Each number is 500 + 50 x the weight over the matrix's rms, rounded and kept within 0 to 999. Layers, rows and columns count from 0. Numbers have three digits each.

# layer 5 MLP down (transposed), 1152x320, rms 0.064, rows 830-936, columns 64-127
548529474499508422498504420367448462504467505476552497493494567403506585477502515483503554491455518524460518412532647456369455607425476544490411479479457513435467433445471604528606418482588492
513474543575518547494513554528481487541522515641442482574424499485406557558547477541418516473536459496489391541443415480506507464452488480586510522500542487560465497515455441576522478484491443
509460427589458431521369502560522501506461542507440496575490526487561492426512497542473438431478605508575537530515391442435354584491502558512683383464554477404474467535407383511625520428523563
424433557607581533452488413406564498605532534599488491512495516531430519420483537591577480496537440540477537436543557522541565428491499542504488489539488539582543552431417428498528441561533485
620512532494521539512575477526535534514510449546472489510526495450555484415607508458439520556545462523569502525618488542523565480385574445460531476523617508456438492405453536508473380524536396
474510502471467502486443528446551492438544475473448487579508475455596495434510495590560455467487551518508460543489532460413580539435536501475520502550524522464536546588441472431497550406484484
499448513600497488446491501536459478427477501488460518475546575467409506501437526536387546446490497610527546568529428484606482419479445383410461607484353493478500506570545528504574497502518462
554548518482487457516532530526462544463525406471513552512510400502477497507488560488492514430538529550566452506516523468534521473471517500542459483481480501509437512434555521415493460506520490
579531541505437437542481480452546546501499456538547505434487580507509524485502433536555552481534515544547484539420585447426492570444599494615580463545443500478540573596467484497518463503511452
532457511569524413490461549546532530423595517420411516495483462587507453515559455539453543584586471531585537467431525592531557533458473533481572367498528439454516440490450515518568518441609478
485629578547438428476567565510544538436554464432412453542474651625413514437418425511546553472496530528416488510515517539492485444527512608546440529452426448527551472445581477414516472493419479
532543534485440497380533513433421524531498458476456563562461514511524511529477610458463485499525423559447548541565464567430616452467505420448502465594510508471418609611560488478500469550464474
469491518567502516411442511550522478517428473476532483503423485416483539411455470530528432519521514490422586496571461456585490566489484497545543496511499411444467508490586449549521522466623548
510499499449526590419555495534465522401496536438573506532515535473509518513601474456420515474517555458567569520522471428450461530516496585505515512558508568462508606442437550433492552528643484
556512501465639446440445528515467512468475564542510463506477531426466541506452562516468511466476502470481381435417591499508552441530533431492639429586498414455465531451530436414501480465563434
427530512494515469476502457529542579498454499521554538500533515500507424545468498534459404604518461507498516492586484515534407551583486587508502594515480516501531563484526494484512502537494528
584545552489473502557510529454514546457400587472547496538493463494473475514500465512447426496410495514460486466405455461514463427596525504479535514558510525502474588487531485465554424492510395
453434601429548560335403645514482529456384466448553562522434428477532453453599471501489492530613541486612458573577580509493455448579563438518395378554624494514481524462499545558576436533511481
567499538526471449464419597511533583594548526417503471604544436543579424466617427545541564582580458468540572515574539446508465600488535531430481475514567551450506519553443483444461450466445499
516545483435436523525446491560408510490378462434506478509563544521417533484439463423487472533461522552454507505459536563436507516519422478570377491449491527417492483483495466487634559462425543
544524502510560514457487532505577420450476533518422510503572508494544559482547500486515426443502460505520442502577532511576463405493461524514466579454503450487518557518520442495473545541506471
506498408372516521497504441479458527512463438484510497476444529482520515542444463503480451544497502492417508501521518543482559511497479526478519419513486523511518499522521487549516532486437502
496524512421433522511517589463457504387504483470506410509455521513469505448476499507376465575556502474534527449416478492476480438491380468508461587563569575478492449482479452450400452552445494
519501524496461554477537514448584572503472577555484469524557555496495410511517460630426391566483621519469502453469545497459490427393506501595476496510462457478522596468489574487507493470514442
415506459461537595551441421487519502443476458463471508487489565541502522489532506520459514577485516461488444589521548479536401484503559491517578417540612537481549462458444495451481488564569454
538544499477502516492399502518484502503544510425569418462519485507468471527434511463580549441517606603546646480419474474572534474509505541449490532419516463518499493558558480494493491487491503
492482473484587475463459512475443471469520497548466553501522490467500487493546504489480462404401563528476498558531489387465400471477482449459485478464566530541468437480567508542545576538463524
485565482439530525579493473525560485540552512463473404425526480466505488533510558435533607454462520556519463390465428433386550566495513486511534502461579503410515484509490527412504526411490521
469509491569567503518520461489503434515509462531562476485454364517587558494513620497490511572403550513527567604512508451457613561523539575531486470506498575486408519551526406547509476548474581
558391586515475524466514450513462515510462540446429471512427531511482382431528429574522550501533531459560554537373527473471517493508526456505414580543440525416532517475475436550415588498505592
454567492510491466482542412454565509516489533492477414507531522527433539522498521496531412549433491469540497531497476536554509525523467504450564568480530553526498487502485555444498493497504481
495483471485445510563478466586533522622453580474504517499478528568497482450511455543555512540426453634473395514446613501466409546493436564423514386505512410539440469459526543440538618527509481
415557499471455511503516573518493543523596498492535531400497466569521420573505462518627526560512533438510560483499526508488572485474527581497489547548567528533506564491467549400378449556516534
493525446557483451408653487506478509487540580461523576451519500582516555460527523494503495481474476563369579530460494558600411459485557500500446458442421483576461424458589486617440502475449523
422395493422532543562527482540461547455504517458474534478462529530486434553485518458586448505520511525434558341452507520524482536432522501503529509463432472475563481500527436464497418525549601
444557426438525576425583516440541554469436531539411489434594553501483605567381571503531474524424469586481548544488537510399468482488579467389460585519461525498510444530579591576545442460471557
530553461495515540485532554560543591456541473494456502478463586631437542479502566438459519529550475449518439408471550454455364500460495426499532458501515505526518521500520436464434537476477472
524431501569516527598459437458501459557636546522506462523464468516534545488504571525526572547537453508425574515512540484457329525583501506464497481497560457396467466582452528492451523494563503
561444487591431592471536437508523462526570441542486468535540558502554511418495465537441508554594477518478508478446528475493449484519541570604488461533540503455478553628420464541482492433569533
503476560494477458512483458469477428462488560523457511445534548458476464524480517497477567488518562540515571500437430540540548527512387409464535619492576505510514403526473535534521439512465523
463510521543551535526484488460456475605537567560448484488549543594478439626517517544599519484487518459549469437585483459536525378498479408482491525456465481527447556449503374469439383456621475
412486507530470546531507500413439496544489531520427526492482462532484492620464555497550456479476494525465493534456458527531491501502469462563591524543495485575503559520534527493556469451474474
548410624600373541536465450471483495542485515538420514495483444500467515486519427433545494465428573538473499583495515504494472521516435565559459474569472508555543409547455488663529522434524541
529561531487455543550519546416554528488486547490544532522407452548521564511496447508576526473529509458518514435487522508498444507419549550514449493514517487438500558523420568524600590505512427
518507447450577510536534519446471552423451451463464470516445515445425507457483455522437512622534485487441460477436476562525472472556454477521545507542491462514496454479493502437465523501481479
513527542486386551580543466556544563453460530501485486527465571480506495523526528469485557461436508504488467479506444447580508419417535454459472440508429457462547482494398534566518483543506586
534593504529513498587535502525547479489484448452551475443563513473482567451479538442534582568490454508545409523455456512518573540495531469488553484551494502502561459509437494534554444412597512
461513436507506461483520515401453457516538419467581532537492489545487467501504485506545445534521496485476524561499474609460499493423568526478513623477477466426535544515479499480459589606485586
517552548507543507456460465539398500402502442509513550513405511478541419485499559647501478498634488474507506560537480511516504415465581573503500525484400390475523559387554447534551464551529399
522519468453461519481559512552418552483488565474541566441433518443571537544456477463554459470491470590504451423437570393530491502527512532493395408558430552514490463421485520479443579524484548
484507555522485516571455441442489468529390511533458498574409506453477596469541483581478494544449488451544569582423367564470462584449495500529503564529543534492561513507518537568554498528548529
408521566461436475571507698459512452550565507553506514493549403515485523518486467489464566561566537520562437422557498419474492492563484398506524441482502465534474506535497426447577502405593440
491522521441558424553562449480575504479400653471551413544486488567482423550501514491521411541550531567440585411447498591518420467478505560480532476507499501584525422459471568473411469446475534
414537529509578509513462444497460542505557461536536425438449523474513505540516588589493433438535505420529552511549434442440479525498489496499497555468487470476527501533408495524525565505531489
481440472467476516538461550511533525499551563514414433583478525449470480544424544519480574484481540490557489576524510507447532428477483484505419537526440526390476458473551484459435444511422482
485484403551497463430566549502401483389459515525540442537455496422585495435490416499511510491575523622442581451522453516481520471501451522463598461506597564556563510500454485513590548627438444
425568475522492451456510481448470559458422490556508551489470524478428508422488586540443520469494472480522448527519497463486496501407515500506550441504510539486436478487521424473507539580476504
601528448535580563402496544479575531445469533545431455575556484470494410532528379446510547495428435453527474552438530524389625533483536423512407512450646521513451509460400520428488532440540555
449405505448515423436567513466510590560537486477437496548536452540491537494598556515440529552568443463408539451519499511571427478528554470538479551518567463560517511425475627463522373518446476
508503521469595622588504430477569580468558546544420364491493477492565490503585466412487504552598490469482485477501487496544554458544586467441489476510505493526474506420534513542432501418433526
434427547503488588561522602479513479479464550522455510546536410486518509478568519597507494549446478477454429513505535432449439484540661497521556556454464489529489401414444527530484467482445493
540433558482504378497544622545516461458485466551448445551414503515463493509531516523534491484541440530469569479509490481441504496420493483550440466437447505583465593555482538388602418566469421
468465491564493508457489517482546405496499523619534447536492452472582462551573543538485522507492504535490461598498491516466491480562529506581532457510597424463513422452531502498467417408599559
528504508477489590487548473581474518506437475327455426501544511465515564518533565572535485397477467576521504592586515491488387495547556498521521370492442452512411543519559534514609457513530472
441474461563431496512458505500482424453467538510592461497535457459523581546492483550499406483493556577588568492632415513439551470476499512482518526458575507615463409527507547555547428473497499
469462473547473512453558548478498489471500509485531528509469487487429496450508462468521514508507417538533460506531529442553509473448464482469517520467506569520375510494511600490465555502488476
473528497505591412571470515429490455482483477469400529559494410451492506377458574494564601494525472481430478387519484558519575509452523496403516481529535531474473529497431512522502472449571568
468552552454535500541454551566469542528479477478518439470572478499515452461473447459496522528408429459538546497446520467526394542522464558454448480582498473505487497450571516413450452526436514
429465455548523445475444556577495514482484421481492522496525467504445580563512535525569504448551453395490484548466482471630544537557409458447584528553472402512504518509557526463616593459468507
517440511506561520476489567575519385448468526485476493403524477507627453519448473489541526523467494548544518462448534450540531466497504519563526477532539539481426432421496500433529394502585612
498562429497444485465557501514535458491448508390491409534483479517471493470438494443540546537486492600521500515443523519538506464487484476523497520525462507498516556566535504507478461474526537
469512485480553526470525512576488568589511419434475390459486474491565599548488387450503483520481508492472508534574495540472490431528510515490454523466578459450526462523511498558484562506504531
499500507514498467470519460552540527457476499605512498545546504580512494489465553482654485498501407415560525459504545455551495438504435424551536507515481446491518437478489445514531452511468451
508530487474460564461470474486470474507464585590522546460478452559410542536606573517485473527549512398560447553491441478471448545501425522495543589543492444486504561528522482510565535501445378
490483413512473554446606501513549519530479503431509424475532590459512509499470511569505516476490500482482523543551475543452447583555569530469436542427465584465468411520482454489635668463421500
496477543584513565519457351568611412476492518475421437444503521557477491504486559462470438482518524522529636454537553403580559434482449560470519552501537557513529459541461583473504397515476554
469466449530534435472476476473466590508447521416585577510437489415550532514453469521453488429464511461497519451453611535446510516499435485399493549581482469470457479496493517495521462451493525
512475400496487511463487497482518490587523526496551534506504488532510556512506436508446413574494480401591450552498483531457450456546483547493564527557485535483572516543489489558511457442460477
462525565638562500512457438404520512539665555455442440497528550499533585528428423511545480509449504498524543551467522506493547369495480465402634477556499503460504520481444436536538560529521542
500406687469549433539556458516431510468522598622519476516562538469533474550472523538409547557519480464417491494499480516492531526551538508485535486525569464509408453599625460377538413390525490
597512426436515432454390373560556394460447430524368487511479574469486508495422526566408442514413513481470555496449448481524505541505570574401601568554464433463576501511502415485538514514461446
454532554491598480514452394431556555565509538461546500483458509467547547467533505548551512524483446520485387613461477519536527552527522607512455505462438576513484510520452545475440516443516501
603541470515510456459569482436521515492503569559503579524554514512471562472510445495536548429532539543469542494512488490417481551480467496624507472416529473403494454474466470561542521498446493
528477460498517537512527561500520492503478495486535460516440529468462418519408425585499464538508539496510503514555441568489450537455433477553669481472480579409573482376514505558544558513455512
475536426457533515456485526476489488505486503408546626501483443518555514455572570489565498519489495517423430594505513542427590476468564535444408526532480533497435538472525513483460517513467542
482485432463503511541446429468558581474480527479486580472481566567374510541572503407521518472391455523545426453511550549506506535529444442500468614372434452516441448441403544568507386575522382
563454467597522432551510484512433556408557549519552569556477449513502515508521519459583479488466542493440524523470525573535417508561463495503455500490521571446432512431464525444490510540550459
458450520564553533433440473485420496518572507504477560511596534456408499450491480463622456408435573525592555562595430459489592503464538440425545475514466544398432530456453491537573567389488457
502483459515531424500428479533478496466458525466561508538512511473472522494506451487516454491444567487482465492398550572516469486415447509402595579463497475536485521562550476418468360485509448
518431563476496516481519549482479552428527454526461442501549422542451560413536506520479481475399552448506380621357532393549535391539611446567455457506562482477491543517571468539542508449577471
492526471512443561546508499472484506454481503521494496421426460565486462447496537491537462518495547528467497497434531488457465516439541508438619554547480539502542462501498510500524460488477507
516442547470487580456522468544505450545419556507388461492504529539481522498491445431464531496515497530485588501553439534466618601515477487467496513464497460458372490493470512452485490509483438
463500479480460550524426510504494543491449551501497509475469522507418470516460541513484505560491469470464498561449538546395560407503435553499561459481504474580526489604616525491499479531441474
436441445441540412488581473399455551529529546450552509414547421532508439492598451426456504419434516530448451522564464469549509515554488483530455533473434588537505573508436503483591501443500442
608413465529561521548501466544532445492553490505505488535463530492446541593578523499601519509457484541569417599512460451505483496499541517505474474492376503510433454516482569444497537443469526
510473573473526536547452454543522519503492508452484513480448613567538484524433455480547477496524534491464488511443589460594561489443531556428531548498501494483517501397549486516413572519503550
516538497445436507618490480458438484502559536581591493533478592548447423565571559550524536575474591400517457394575528560481479433539545532427483477465570521497482429506590389517402490533467521
477471451556514593515514471430469491473521531473537538496521556506533501504457539504491504446542480411526548509538474486563501494548437452517583524450475487453480516579579504492537468372505530
453509533552496464479526541510478449560512476511430591515473452502548510494505498451548542346507477441572492523535510441503457477466474473520503490568442481500575499425499448568538539439541518
458427461505563455549576502495451480580448488397516588461525493496565495467502442582521502538426538499498496433441432460448513475546492439438495546559404559518517527530493538518477546452530557
399500468527467481402456507515522583444496500589542535539532460510530487541551512474646443470424628599452554426499458505542465543503572536501457520541435461507559537500509494494522542420490453
536428476509444483443491544544555458410468459521487548541531523406519497565494551549483471397494483433573437508423533529493523469544562507572462541545478540480541517557504481495511562511558586
523486559531468432546485453535557524456435545425517565586562386459434482522561457557584470463404488525526441480491522597568576489494478508512357541512478413523497524488578496462507482514513424
510505542575513483475512412466523538507509431456474485519509544465600500403553563563491565581531553485540507451440477441545427438509540415515443499487545449520513444523446506517529541521412461
577465594419523404605459479491509507485557591592560411608455514499523492461423379596440508464439492569429579493420436525498518519502463451527470492538531494536507516481613466464503507460477483
440418490544493551467472459560608508443486436518455474475481581540515422511495506389455498536450444526441519539503494454446545429519492460595463403597537477552509528574455530535519549484501442
471392564453574448465450449559461510555457582478479451518604512508521434399599464607515473534534596481523549469467525487631510552434439559639477438542361405479450565521562466494475619507556507
# layer 5 MLP up, 1152x320, rms 0.0923, rows 831-937, columns 64-127
487459497396424534456496459510483596481515449441574482516524505532519402525481568496506510499429523493506421548575513482494466540515532480559434486470515579398509443502469446495514504569520483
580502580437464544611567450521598539459525434498392514558467605522451525437534456404466551450438501403476430494605652623513588534559576498484396615522502457445498511453436528492445521504483434
504466501536542466451492524591574373529565506554487416513585483529469426531493427502507558452439452553419502444522545547513518469494485444534439422513440465552477500546437495472385437570463472
517435578557458519514568492526565429490519553512380512510474535552457551505477564452468375524401558441469426509446524430511475513548478435445519522546460514500425497553479478546517548427510462
596451521468573538513439572556528570495500488557490545552491491534596550456522525510479576463469589524499552500499505448612519443483536519562487484518484529526439484491500578446475471570502501
548439593550414518476460558564525600436503525570525511549518491518508537458606544561451482534542477562546523420520499554535540463563510459558560513541509534555412506457533490459532446563518481
563409437515467542462606527495493543511470576548425490552423506494507495531492464500504440597442435508395505363525498577500362534469439498465583494427501526482479508526459495495525532505517520
541471507567586497521505536459401578440428548529509450511471459477523519413577570395510475564526488596514461474489590561514561499525575495507386514499454471495384531464514583516408472534519510
518481553594585481459541572654432500359520442489453452506556550390536607476585507428418501590476445500555539400541543516362457496486486467384412592493545469460457511471584400511555385545440503
526422463488513433502637505495527509579434514512437484405426589539546522393601489569462500456559529633541488427556464449477565453537534466472482516586403429470501509610577551504568531470477444
481505436539566447541483575599518419549558515531502544514443480505553437544510405492519465495552564430575419564512504417548433515484477395497450479601435541499425533530517501507428453573538465
567489500483470484553484556552543519502501551532429545479588550439481529496532517548501529564542464545478545453468535481416543493509432489536529499456523535464501584459467548516527523494426468
493446503481508604586457415578585432447495540445434474489571500482487494487488540498497549490396494548515478551441437543597435513550484435535463571445548442486548557423550536446522531430512549
468408521552534575524509471481602342506489534517440501519534592525543525470494507481605448516467433597444509544431479563498548497537470464599404549425461405379566516436465570451503363409398541
584538553472413542519481497474533565408515559457455501605527488450492546509546579434503549447555513450510448457390426585434586479500497390442589559555582493408505481521407411519558483431535428
508458502500430505538441482607587387460520484474443505458486562533492497530454563487469529502484557487485562520421475475554564487451482490566407541460470479460466408512454515490483549461418516
459498455573538346592546470458489455547556505525545475539537412547531456409413434490463465454407486558446522443449391550528373491456424472441516539426414418500451546498545447488425507501549474
437482603536493545542445482512467460510438532539575496566435486539554518525487448457532561503453487520533517430430556492514591440551533454542440497543506425498391521502435560473474413530582542
517506539420560500510470595429466580409505612462499548559382558451468466528454548485499554505503505456528370589447514523431508481560474538495555417477538456530540473430520470532497472548486536
461541551584469474412546572605456598434561432528550419471553540558530529511556508541450530501477493477478609500549476440517439375546597410524483471539559467468423546472494545451540428535520547
458513491579517470477544573517517462519511485478530484533574449581481517436499535489508556529486577518556546524490409472522499515470499436529471500522511472502511523466447463571476514510565519
556509439519517504506486449510529467596453573503514594451571558431579470533415480509599519455457517569470383482552436617464481541539550576473510512504447434539513550549504465468508409480541505
461524475481588373465424480521384499535538503527495501553555527515446470470391617424531550413528460587459517426465493467546408546440369499434586516497437445575462490532532422469473511531538515
457452473514477512462554572407508391445566525489491474475566520473482511514518525449454592418526489589501550384560440434436519500520475526566529568454600477516436587547530519522586512450537491
481463487524501474450540496498499480486539499491529532539554527494514461442534437558536521452525408499530496453504462451478516481492547462569546444503456521469516469475456553489461518445444482
553511614522486423529535496557523458516471506498524424471534586474529454492563488577431504516526406524503588438467515513533558518591510456554470495600507483464544548523400459337484480484498505
443480484464505471544533563491474476491517491432468427530530566549492509451492565385492515464486534494437465532569478501491533458488478480570481497488486463545546508414513543454478566523518531
580485441511495494464520431453456572487412551496478501484486495479485475517523456544434412493550457500507527453459566664513456523522472473534506472456614511510446530512510446555603469513482520
502520501480523453531511482488489518469547485520408531495537534508529378493489524416533508449483444482433463472389457527501532514553455556465532519440526481515439534478455561487483465507441434
541478539539423495507532556567493506486514509492523590450485502465546505521473484520503507450482471490504502481524515485537465429489579448515447386544471445506440550509460538421527542538551479
565471494484520508418520522535533472532515521468490484468623504547538515497493474426554534450486468526493598438500477518470548530521465337480447558396465470500541492442589567491450447448464466
509485490534470471457449430526567481550544500473475493547487511517494514503463524510509562504488399552501484494470540601459466500501511490506511404457380489512451512462570567466416483412468495
548468448383512540430464603534512555470508411484412481557485467509575584477553511403493476536525546532489514477519510568467429515495511604541598462483567473480507475624547484543542472379534466
567562457497430557510498511515415526536516430509482510483536518477447602454575498497437550528481482488454418586485590405498523488585489487580495448556534572479478429508443570498479553503499580
518425474528484462416531568512508389426465555469535561485603482474543480472611436426456541461472521510597554353580474586468620443483428496583514468486478562587492457454581433527468488468496507
533415509568526528491474457492500442471513483449539502505601509426483485446519474564510512433513481485545467537537581450550588572577465510505355444465494520444481564475433605514490436463641511
484532544494518459485490470438463523444431522502453552620556556422478420485512517542539514474507594544590527450441466508403590526486564421490433536446436509481492584482517586490510520385485508
527527426459555455529424553543486563487457573426483513532488523549453523482416512515544506487436477529408495498541494528476427504523494466492483509527404447426459446482486588485474625545431554
571533431536517514525512524592478504489570455525501527537524414436529532495460464554415481489451492545524442523510509409542432435466575483565412468545489569547503489469515448508448445470468544
583441582595440513605483508474537539464494405481466466492472519451496647369587478519474580508432471516505575602486549512452455614563503440666477518533529488467454515558410491457608578633481473
463474483520457506461517601562505492394521476465543504469535504552524502501520516409542501484470479499535518560545449467524554463538498404538492504498496474482512455510554506407510530506469457
523530462474517507396481541503458516457477567527551443490545450510470493550490525600437517564545506522587476551489420564566560484455544536535530433528495460543499481424589499477533415546456499
523505584447438550519443564563614454528441586592473500438508516517434484486440526432467558603534556478466483489445485516532481528451487413614564441528524488529417527475545493494602399541501523
495469612517565493472491512545512530515579533531503436484540549562590522498472528452562485505494562493587533522577445447473535550560498516444370434458484539531475424570530529469470533412484419
472454463512514446497409515434499506495535483492503537497523580544444518477552524471517519519548479511544559529529574502436528557502478517452585528494512517578446446543539461484485360497511485
530427489436459498431490493589486469483504539523517396509448519485444578509401502555581392467433488515462458466603474450564492457511522508519402476438487504499491448498496525490525602506556485
472546557469520464455483514547480538501512535522465511565465531530529529471514454413444478501558451497538432462523477461501615441560484461530522395478496539525451553422547514500420418406567520
483508569418515409364523542500512476572479488537554485502524454577517529502455567481520493505451497523494549488513437597510389464545454409496488458469530538538524571612492492474572426531427407
448357496417434512527506481505522512517512527613401521620453510418500515484454513562534470453451515490393430479544428522414458516523504490562541558548565498507431496496530492438463435423465458
501571516521462569466530515511590499531506477504432522491541560500532493411466537522516529439458492563536442557548634414509554497589564456503490502527516511510476467392490470553536490545544544
526472500418498444502500496534500580430516498439492560520524540519475417484497475536532471514472541491490481531404504568463482415403421534405549546461547556450440573525435603473488470602484476
501491606580507564536517513620467513538573520523499562474548442483494562402456519443500536487362521500582520518418452399521508542521499471542410521448432520499495549525457498486521441510474463
546538571588534436438530458501521562496492584493481538519485503510525461473492559511508530535539562471504550514520573530528474527447558499422547461523511498568543528505556461476437414486497532
542553453535568507512446467521473526548417470481546507489477509451470483506475571545454470524531413633531491465541478530503445531626470503482660483480463549448518529521400482484506455541519414
523478559457419610507453548509527583540529414528496587510511563584467544521554572554464546524500472455528472571515532484551545469523573519604471478500484481439408544538594512437451494489478526
491474459545544505520570570551489526464535530552556532420444469543454531450531470391588481533452478572444571447494569486443456522507497427541541522489513508532479472517517520498479458513457551
573482569434452451487384430496522462509435459446527572494514554576497504434527561533466472566509465517456552464440495441509407481515466501565535501587398483556442461505521567398475477476465467
498573513477597537506448459537519543594450503522497438507493504456495500469476410439431505522522576596556514493475482543483473556535471456550489469519495494395557488497470588532475482482586647
496500456490510336528494489417456530430382591436495539488559466534464442445578604496563442502466525501475516527586558662471476494503481511501598555386486529526489515530593529493537374457548503
523507613502538413495544438512432478464459538460544503532513567476447423455493547523540513536496513465498597541488496513442535540537562443585445486529530492470516500587461519488518520537422431
457500478436458621499499537479508556519468531514551646527472466510514596437458410432555486589535516480529450553572518520550465476546441453474615544562570475501356479414588552467465482463542520
509545594445480362588491451532446500483521493440549553528544516529506515516564445516585500548496519487508463417458438512465464533448536477511433525549527560494491585500565559480452578556437511
422390547454398465494530529507503432485440547576526499569482588478486453509486484531537421436495565563506428416433577413553518541482589567501476599583556551417468435470524555426571418602560495
582509512433444499469475488510558524490568609469601487443537498529426461504475481476486527542502473381503444504454580634492436482557507404422426441519476475475507494489486428376474536539439541
515460595468483547520492487536459428524578523486447486461536572442538402482495528505524485491397524431540450569524529447485516456567539510583446468472459327477510475451530444506427409438523576
600506549535441529466487557601502537531528562511518411467485421522475560480590494546425565539535472494450503576519582422537460421566524429605598502449387521498471472386517484500606525573522584
563561549533565523508494488559561449566610523541548488417464547520507605488595446510518447399586561561480470528525508500474570456458503502433506563479565520465525490542506522483569503459595519
486500526477553512416542479475517474501462518497457536442505540534491542499500520442326454480492385510533590458501563504513521422572480441385542463549576433542516541494512466533488366492555474
574439540516440425499474516529528500405493513461450535499519463432489514436498497482577488545369480496513481542555496476477385487556559400547473480379496464496434531486524558417500487454533499
439423443538501494499401506427518493537547575561399589535479504491589505515563523567407527542518504434603466459543487433565499528594486482556516475493471558424485495472478533501501563465512418
533550525537455517507474469432493525499457518460471537489502594439465455490470528527484546474556564501500485433447472441440514589505510526489555503600490531551515516477516462449536401495471499
583526495532445474485479420458450439542541464555492616550526477566567603420517506599467484527505524509599455522496570507440489537424424527501442530452515378488499460502533560464500468528525506
519507503562454473508523568525431518471486510473518406505568518563416533436420475557537506462369500544452527492544520521443562467461495443485520437514526451559452534555465513489437569511409517
522461660544437526485506506598488413576401509454603544519536664468502537479471495549452415541480480569521468485535456479565513551513534505463510495520490378478431566493553488433450410448575483
520495532487587397553488484438520593549495480528442471548502505538454492476510454473441407511493489495423518544395496526488495570545479521432455399492525504423402488570499487547528527498446525
509530549486482575497445503598500415518514562463483542485539540539509454480459482502517529523568512501548480464444509443570500549411492498507502492471476403444501524417505465501419544477625513
505497548526556556522541469530459526449536509599537451539474451475501581419495555382522497590436555472508576474484486441519525548500534556572365453403540453516536451492549518520523499569519617
638426478499518509433590563640453386551451459519589527500477610507514481443451505567445519468487562549378562361479542484514446497519564407485485615519536474447496492517492542483521536518431525
532509484495511456471465537508415554472529430430616519445483532602500524488530502524511486555461464454463469525502537551506422464462467496447559470417472420555518501528411543495469519487490505
500553513547492509466526570548514481527528594516604559518512486531572501490555483460552570541519511629523535521477504482431485438479554388504441472506372469566451508520485500485444489594440489
555462545536405475568573485517533620457467517478372539548551486494481550543558479517465570517557527526471484563557495494469409463437510521485482498490565454453497500518626569443504446447474510
497440487377474506487538467553569508438518447528489449563512524486468471534476476525525519527494543476471523534485540571457506474492517500507489459464479474497529452496484446535492452519441518
465511544551559516451501497490477499490477496437468514541485494571498555506569533500507479522534416579547486427459556474459616442535534515480507481501500442610536538538471362524491454437539541
495533528565525512462398510488486451426535463520503476550508484505514511505440536490480532438479558538522596472483496492447456443467393443480560529509600431437477518534456578487574495546546414
559486481529534541515420444421395409544489524527548474472468458488500529527458556593450471523477570499555552500483416480518446432484437509537480437465429479535490393468525549506565543448551502
500442612600511483474527466536521366564544507613416496487530577587568578507475476495469543465439412541556497529434513442527485402530513495449469434533408474427469411492597484456431487330536558
557496518482533473440567503630559453524392514489442508510441462569501504514511463475500504636458464469502468576531506479424374505589512529586662575538467569458506459555482518513497420428508582
517462554478550508470561507532582510479504470491515466448400553465509485494508558471467552538460482530536520616592521460521514493644562482659535475554533499435463428537382526519519611527425446
436412435471556481486455572441571546447496507533497487565455543518451463411441457542544530474482512523436500419488479454531447512495508414558477460519476505424546497382560476523479559422529491
489449532528555468524519468548522425465513513495467525577569466448588506524548522448499593475542400457501627491502550460414524472520539540525476429460558479493495501563496479493471573511419520
585535394451422455481491442541391511537443419465485490518425519497526549433449507592475505493426452525445514443488534506503511515509495471416489556457602434506478491563509493525477443479456550
444406522578630506517526479530479516531415512508469595426471551469494569497553448422411494567474515527495526449444505425567507499479512452585490507558473550525475545538499474522584399507550520
506502563523606525540548605564439540441533493496479566501440562492584536469388543461538542476552450506436446514478496575511532571520555482440508425503519402476449465515482426449474407503486474
467512506542487517553522483518454556551493522530496449498486522437594439467451469481368555433537514430433572512515554459449563487561407469435468519507536529492517487622438472484393520416562552
530529477479491509451542542441462407476448484523528486522528481425482561514538477539388525424515453539406545472465495503458469508569473458500451420540557517510478511549396503515544478460502553
471483413525539470415431477501479543541534445519545494545493501547502493375453465511552542558535457607451591566473508531378472502436482460589491487516526507514546526558443486516499492535542519
452578488496555455545378507549535482486536578496456493565492445451410473508469598496487434603496541520417507510359525480474490558495509517545409476487470466534510543475438579485430533523484489
582540527486525469466525521630498514453500553531571499474511479496472504394527463556552500568509542505518487491505458527520461496510459499563518498513502413494504462532486503536485499473501470
599478509553531593459409457438510570529544554538390483516506444381529458412509534424468657444449515395384535568486506517425442501489507457557449491502579459525448489506593516508508518516512485
592564588456519531546499586455580403595524470457439531439504608455371543441456535501456616503514525476392491515426565431481496520505477449485487467524581534494408472468516465458481494504522549
604480458559508467580593457488499580537357602542503532424530526521464566442570556401424464513456375622405465496437565566468490502477543536532555481533442453532387430459463625518492498526475538
531527437473521520492535549576459490469552461577562433521463514500461457495416554456465493444508451548444634534447444524472493498569540549581544500483539502405484537489475594402477469527559510
490502525442437446495546563482498576516399584569537405549550471432508452386455513459477500502436451610436397523490538417516487548536448502496506499458554545530533452524499499531560509478592563
496454477512398566538557534468559376520563451466432474509363535453442495402583555443486470556514492513613447579486519502594453533508525548570510527499381450514442586482483623456474388529470497
598581574602521538492543534457582472600536519516533602418466477471514399479597488504546618499543459523536443420523543535534526488505576555511513508496464422426432479433614576526473421437460531
480499595513561397529482495541536482561507462461421513519426528489552467505394337462555401454500466528554453408393479605513461506583465482455542598443543465460509500521579498508528489437411588
528416477504494562464427487454443543497497467488515495488481597494451554480458465504453415490542496465397510449492569535494403533509534476501391426499404507500492466528645553426478407486559486